python train.py --n_layer=23 --n_kv_head=10 --grad_clip=1.0
Each number is 128 + 32 x the weight over its row's rms, rounded and kept within 0 to 255. Layers, rows and columns count from 0. Numbers have three digits each. The size before them is the row's rms in percent of the matrix's.

# up: layer 18 MLP up, 1280x320, rms 0.114, rows 133-179, columns 0-39
# down: layer 18 MLP down (transposed), 1280x320, rms 0.0547, rows 133-179, columns 0-39
# gate: layer 18 MLP gate, 1280x320, rms 0.108, rows 134-179, columns 0-39
up133 098:156097146124120145183142176192134147095148135163134081071146133205106128145140112129160092104118119127179114152107100086
down133 102:114149140172110114155120135110156152152146111097107105130207151125114135183115097090106185076168155132125125126169128139
gate134 098:138166109121112097090156120124165105124094112118060190175084098185131080091119101153127154159106110124121159158105149155
up134 099:069172073134141132121147100161122187127139105144204072145090118136159131078080120128166071182194173127126122136109102078
down134 096:140122136101118125126149118110086120223118137090138126043083175134070149116127068153133167156148166117130122143130134094
gate135 103:113131164085099141087105144086032093144167129144120176120137104137144162145139129113167104055186126111162148173145129165
up135 095:110148098079167165093045105139127162107098069067111148120182117152139138053122152117199149112211112178103118184136202139
down135 100:149134105088116119137152135177159134177139161165071080226058027114160148129156104140159150113094123126154124103149089081
gate136 083:120047152137066074124125174180151121174148102076083135127128113116171154144156136072232114127140140137103119142159103103
up136 067:147072102197155150157089181124130099163143125107121143159109105138161159132121157108193108198114152142171168168136131107
down136 086:142112109143145128121121163135191157136108053123115091178120111131118160119164123086104091120076128172160165155138119111
gate137 094:143136102105159114081179078145148121142172158074143121140052142080118135169137157118100179155121129088099115197123163136
up137 097:134172083099105125118102091147093115110158106152135203151123161145146133121128094084150136102136123062105152146107131142
down137 097:102118021222173131099190201040114125173122137156121115107084161102116171127110071156181136131173131159126136140103160093
gate138 100:172169140071071097188176111123125100073098117110153105109123096133166150142049115102097172147101145122132137151131079068
up138 101:149120157152150148142083186074105086147136088093138096104096181119140118200163160176139125118125199119201152092154086122
down138 101:155081108139175093180094101101078133173117154071099105074066114140125129093163152192161111122138127197119125098126062086
gate139 106:129088139127164121111133129143178144089143088151164110174127099184108179101125131160095146153162114115110131127080217165
up139 107:141157104125120131067154136123103070173138143094078092143144145134124118097089097146107184134167079133130098076146139118
down139 107:097173088169124170123079077078104163148096103125083129133154125195107137155150124117151140127107096107119097148098139103
gate140 096:103127085144106097161158121149134162111126092178074185143168096125138192157068145071121133083131115154170094144063131107
up140 095:178130137123144102123108100122126121165152130162135108180173123081145094148107121084114115126088098153125094084131158046
down140 097:101152131131083174097148142131152130088130184135110156132126146150119131082056126106141120059131137128155199084108144133
gate141 100:119122129125194142138175109104179167092140146170137157068131182180094063122137073160086085180177150232109138128142185166
up141 107:175148194097118154100103103096134115053088210119109154131085169146155140151114061130114165133105127134123172152121102116
down141 100:155186164109060089133133124152120170149117080143109085110088203153152140141111131117136138128089094113143140140099093131
gate142 094:154100147166137100175131136125142113154155133093146119133159075120143131061160151149137154098095097096126146161094128101
up142 099:164139110115149122163102155122066094118120142120103117156113166105156074134129149187147122091078107069114091124148156125
down142 102:142122080111194085136124084131183119143152166132119149100132097135218138134128192112157116130134130144124170114125141183
gate143 105:102133114145214160127106138137102154117161116146128162115184093129156145177146080122122142130121121099171154194116138123
up143 104:117180139137077124198100144115117145101121138101153183162134173125149101070122155173141175122098114092080084115127114138
down143 105:117129082137081152191126140112111125087165129168113112152105096118077218098121082112167179125112141152172089105137126091
gate144 096:056173134037111143107125146090128133117152119080117089097083114086133126152167161139126140116086132124133091128144161120
up144 098:116119106140104186149168108146142141158121094146162089093096124123159180141156140155091130171122087096114130166186112097
down144 101:136118125078220086118155128099127151174151122192122106080097137173130102122135131101146018134112137164157121143128099121
gate145 093:174139145142138101213133096126141121176145148114067190150162216112129127109107126127144063107121190050082098085135126175
up145 097:121095124135165160092094095132119107158065125174126080148165088169164102156121109130099155085115156136110194180116099087
down145 091:136101099116142115121128147125189134169120146160125117117106130119124110091119152091085112100064116169126122102097156134
gate146 097:096110107121107146146101146150167132146133144169148141099170128060116147133158099069122146136119131108113194161174116106
up146 098:154133129103120196124138103153117158154144144141167133193156133097116133169176172076095131177144088194152137112098114157
down146 098:151103106098100178153148120129155131141087099190161140073139181080096126133123119038171089115076136099138075154133138138
gate147 097:189119167108071120079091048117063079145117103131120158176144066187137130111154148124170124133104085166112189125161094093
up147 102:095176136153082176101101148134145156050142124118126202122129127082132097088154129160111100152138133168112122140117058197
down147 098:065116123120124097196099127129128098107156087167101092117147155149115115126156095161160111117160126101101137138152103207
gate148 095:166186154124142141144154075125139081101133126129091113117164207177109144130132104141103126121117098105105104142125161193
up148 071:135158115191178170108155116103137101114112139144051144152115181197110113164134094077132112111124157066127079167074129147
down148 109:104093072208102115087097127154129134150178115117147147171129132153145077125157100158151165132127122150182154119152181125
gate149 105:138137189137141114123181136171132145081118149137132137104127087135127154143146117094100126098120180144155144141088086109
up149 108:129127109098130119169132169184079114133125138167131107157178156070081218125162132066103148096069086179121121069089193182
down149 100:178168141094109147170166142063162142127085079088115104133140143096135088152146080220100148148062159116143116138086141142
gate150 099:169172153159100149170159158210097124197177110178140121177180135143099138147121156149040152129115089164126091142169103109
up150 103:120086164157090076132107109091163123149132065115145185125160126131072117128169148095159121119122180124061123117147060091
down150 101:126135101120135186162137146172154189145163127143149177146187225115173132116105081137087141090136124115161116132134177108
gate151 096:178159151115107150199134140117112119164170098088073117097171146107086114141081145162109114077141108161129110166162139131
up151 103:104143154123124202168196121086140117122133103114117115212171137100079123123087111149091115067111178130091100107134113151
down151 101:064116147122150128140098139139135082080130119179110114149106099141128100131067120158113082193134144208139135128114131116
gate152 107:116103123120106066110152165149143162162139116120140161063116121084126063113141134152160145114103128100106095086079132113
up152 106:146130136166111059170124130131158123137107040145181106129139149147119088176116170133097164166105080078099098119099179142
down152 100:149086126199168133104145070161099064086160161201132135116127127157110090121152094125153174093166160088159124125144179118
gate153 107:080137114113095132106122058120108106086074116142097169120153105168045147110134108158149157088186182148137110146168151132
up153 105:103139151127118107143153124163152103098148133060162130077132118177132126127154134122111126212158087128100188208064154222
down153 101:178149113117084142136111184119095125115144139133109116152117164125171198107159091148201119128153154118159148160144127092
gate154 085:111101114100175130131104112116121078142085122120159115079120125034121112130072108102146135098161155171138141164149157114
up154 095:120095143180085158099091097155078170128133073111118185071107088155098142154152103136085154074123096136135126127109112117
down154 089:107163095161093171143187131119116159160160168177101165149159223061195131115098134087130141152167123094114134118163115094
gate155 105:144152148124107152137162086093140116173156145147141094091093085083201090113141112095062125189170178070108145145135100127
up155 104:086119086127117149128179095079190154090102126169127120162121179165122170135138100118131101171114122088116158182115141201
down155 103:144124158128093136125154132140155105150132193074105123129108090128129087089152125087167108118114091140094126117099162131
gate156 098:087140073171133127137091167137058144090131112099148121153146077120073161140175108117118138100093120159202102123146149185
up156 100:116096153130115120106133110140069090137155093107125149095088141155080133198141139099152158135152096188125139114056131123
down156 096:095094120154138137089102158100096119183091102156075093185188110078159162117117149105072128133182166123123171128176148153
gate157 100:078142133153135139167137148150129131135111128129168113117084121138094107105120157099128092130176151099141119145087115121
up157 098:153168134081153060063170086176142080152097105157113151051133174096138138075109102095089127117124099133117113138093150125
down157 096:168078120099090128150140140142068120148168126115165072086134117092142091164106118113146133152105097111124103075110076091
gate158 111:161203116053147149133153125168148133124075087079184102170123105143126120126173177151143031100136141110141108098103203088
up158 103:120055118091108147146106138147061107169101061251102178172112121142124173099137089120139138129133153130074141123175080111
down158 103:076138202123078091052112146116105112144156087102155104123104102134109075105125110155123133112157098087129172151157142132
gate159 102:185128152152144128129120073133140086089097074087108084109160107074153146058134108144140078114111092154135112118096142116
up159 107:084093159085114148158095109137099110117123079154137110112128072060200134097103134070158123170072129163190154113121185099
down159 100:164122155118122102147135120179155130106077138188139159182075109117120223151099107104109093139086150170123136137161145142
gate160 103:116216163100110142153141074087114129147154092139132163117106116090109130121139088120115161138132107166138073108087138115
up160 101:135155132130101182130133169125093110116152131106182142118144109080091109136171179091155102141136150134081061145166192165
down160 107:088144086061129164128142139086180138195180150139100132125122171132116098086148134116119161098123120074177185126124176100
gate161 098:129120145124113144148104121078163120136081099166116125115141162159079091061106126144095169148052132110121070088186174136
up161 099:169206196133198115127127114109101091130125085132161106087127138105139139137118140167136238094151140078126156160195161111
down161 100:141153116140102102129101111107123131102123141125155127131128144150143149102102128146131159149146139108138111151138094076
gate162 102:137138160115163135125143167144120109128151128141136102137119150134115101169118177156089187136133091103059148145089149125
up162 108:151157087109098072114125087106111121108072174112128100188124090065160159136164088193170191101117124153124174131167159116
down162 105:099119168150150095107112128143172116200190121137077145150141148134137086134138135163165108135110147154098150118116089103
gate163 097:128117145143131151068051072134216150090093090097115163128128104133193167123193113158131124104094103109126109113103192163
up163 094:112113105150143132172146120221110154113133115099165187149141160170160113135130132072095125116138019110185096074088146175
down163 097:125135120136051155130126157114101150113095137163130155140144110098130061168165149116105146101110138115140133088153153090
gate164 100:114155146164155104127191161083131124101147160080104098143124106182126181094097221181156101095080133101144134082112137143
up164 101:092098129103098147111057128113135168132105161124180067137183150176173119137066152136094134063134149114152101130106082169
down164 093:197112180136190116125149198134175144062170132137159194145074102146127134124134126146126093146165149109152121167080109197
gate165 105:132118075160124102151095117145064144096126108131201170133114136184237108131132104148102104137115148135101216086092145134
up165 101:181128157106068160137133124181147110072108140107105120180053128151114138130195135155126155164137118152157123105124113110
down165 103:079102144103088129077108156105130123159140136109162111121117166159154151118106119087129089101132143132130210132118132137
gate166 101:167114102202129151112157124167139102154123119120142144121091129168178092109089091139106125092106159143113061094074052133
up166 101:051098122171135144131168107145150124201106158105149150179177127149104150141151082123198142147153090123074140130190132178
down166 098:165156158108100073175135121110113115142128137132124111121139139139127138161161144138113147165110136098139129151088120058
gate167 099:140106092090128143130195137148138154116114134097162144092147084105156120121156157178120106132109099176177092075131171084
up167 097:226094101107143121126119133134140132153166098184124104093170128142173156084071183115116102075092172094114194119092074131
down167 102:134167094111093170111160114149120123125127113084090119080178173123170136101160078128113104062116120168143172138165152156
gate168 112:186097091119168144113166148179100135113059128147162154108076123053122086148112110141134154133099096148133146194131089141
up168 106:169167103133154108120145137122132138156105137103121159078158117131144101150111123105113146210079091128121096126102141101
down168 108:118112158118107088093179112123124166140089105109153085107143147131176146098160117156156122133166206130175089071123139102
gate169 099:138184175080109143174173105140129099121092134202107096099130115145169142128132122122146068111163098134146068124159155105
up169 094:117164116133162129167158106126205120167148157142102110057149123133136169157085114144123126085149179102148109120147128084
down169 107:138092088149154199125074137131148126150194131090089150153123155133086150101172149113102157190065133138138125119128081160
gate170 081:029169153075145102137090104075123138180145088130170051123150116119079087133149093068116158113135086113181079122132195127
up170 087:071136175152101093108070112064178164142126141125079148147086137150079100178116134112145075142102151130087103125168166181
down170 088:146122092140115160146124164151093109136129156121115126135099174112116093102117120088102153146068122186144182136165099165
gate171 100:098117117089166121145146109112061174083106163089151180187159100085176048169186129124134119124186146108137104141175130169
up171 099:119132153104183194123166148129126109111096124163134132147147165112150169188052131110068162188140071144192184086135117177
down171 097:147155146087104174105094111131166152179118138119112158137122125108147096106092088129151052145136138136142110132158098120
gate172 101:124109133144171080152117034144161112123135131166131121144132130159104132160143233144126099138145192098048155056134136096
up172 103:145092150111087147104114126154165090130177115162143112096110100092136188143172164134118139179104153148124108073097132129
down172 102:083118139114155173109156113200155152050135119133112146103126097063138141095141050098171113158073149165143127174085118107
gate173 070:087100116156106144119129081067146127122136160142222104117149133090131124177089159134184144154145128080128094112115134129
up173 069:130068119111091182096163141089125114130103121101137064131114128058052204181124194104140110136124106153112138154161089109
down173 074:081168073133138131069147136146071074175118088153143082128111100183145209131081106170115153152160075104166082115140111149
gate174 072:151130092171117104154193079126133146112106147127105179141149121174166145137133143169099151134171182071150116154088067024
up174 075:123173127070113093108168089104107156088120092125133128097145113132140172178171121125190117163156187152115133105119129138
down174 080:150125149121162156131171132142156141102140149086107152086076120140085080175143171063145152155169195131180129130119138093
gate175 103:149105124099092128135172072106119178163223089081151118203139121101143110107114152103154134166103119092160152085120111134
up175 108:163137166142140158136170117136153171134115142091059161197154143207129075132168140129110131153082116137103111149168098147
down175 109:167140186092077123089105136100089097166104093108118086096106131129102093108087066083111122023146152129189131135155118105
gate176 098:060104169175154089109135091149206125106123143119093160148150149135076175191131189166170178079110130124129114127102117145
up176 094:171120173142124089184107129098119114209148187147130076080152106156155060126170113132112146160163197166080139089131089127
down176 100:089155135119144070187115112084102090104122142157165124101156141119131117057193167122114129137150137155123109150133120111
gate177 099:105166127116124112231144140157106154130096126098149112137099135094149137132095078105153154120072149087115105106153193135
up177 106:103093073150198133151107114089087132182131112093073185108147108059149148144145129136154105117093090111122098094087171132
down177 104:098194160074103164112129189100156113128128148140139125113118083106120102167123138146156075059155191105105099170084130082
gate178 115:108098113119129073081128072126174146122127176115150171073118126102150153188150161129082114102093128109084128177093152107
up178 109:088152160145047129152104131206132078137070081141145144127117053126137142121122134172160128063126115129091136180149089122
down178 110:112094170136152137174070081201146121150180157148169141151089111145134120162162189197123145092074125178065080157139086123
gate179 099:124157119197103073058099088048092168121110092146140128148106140119108138115079133143165184136156149069122130134142075124
up179 102:138105164173136120166137165113155162170169166150115113139039153134104113126110105175150107096148075177096112103169159135
down179 099:162116090120156120117135111140067154104159119103117132126181170165047144043071114170112135128165151126126158145108081064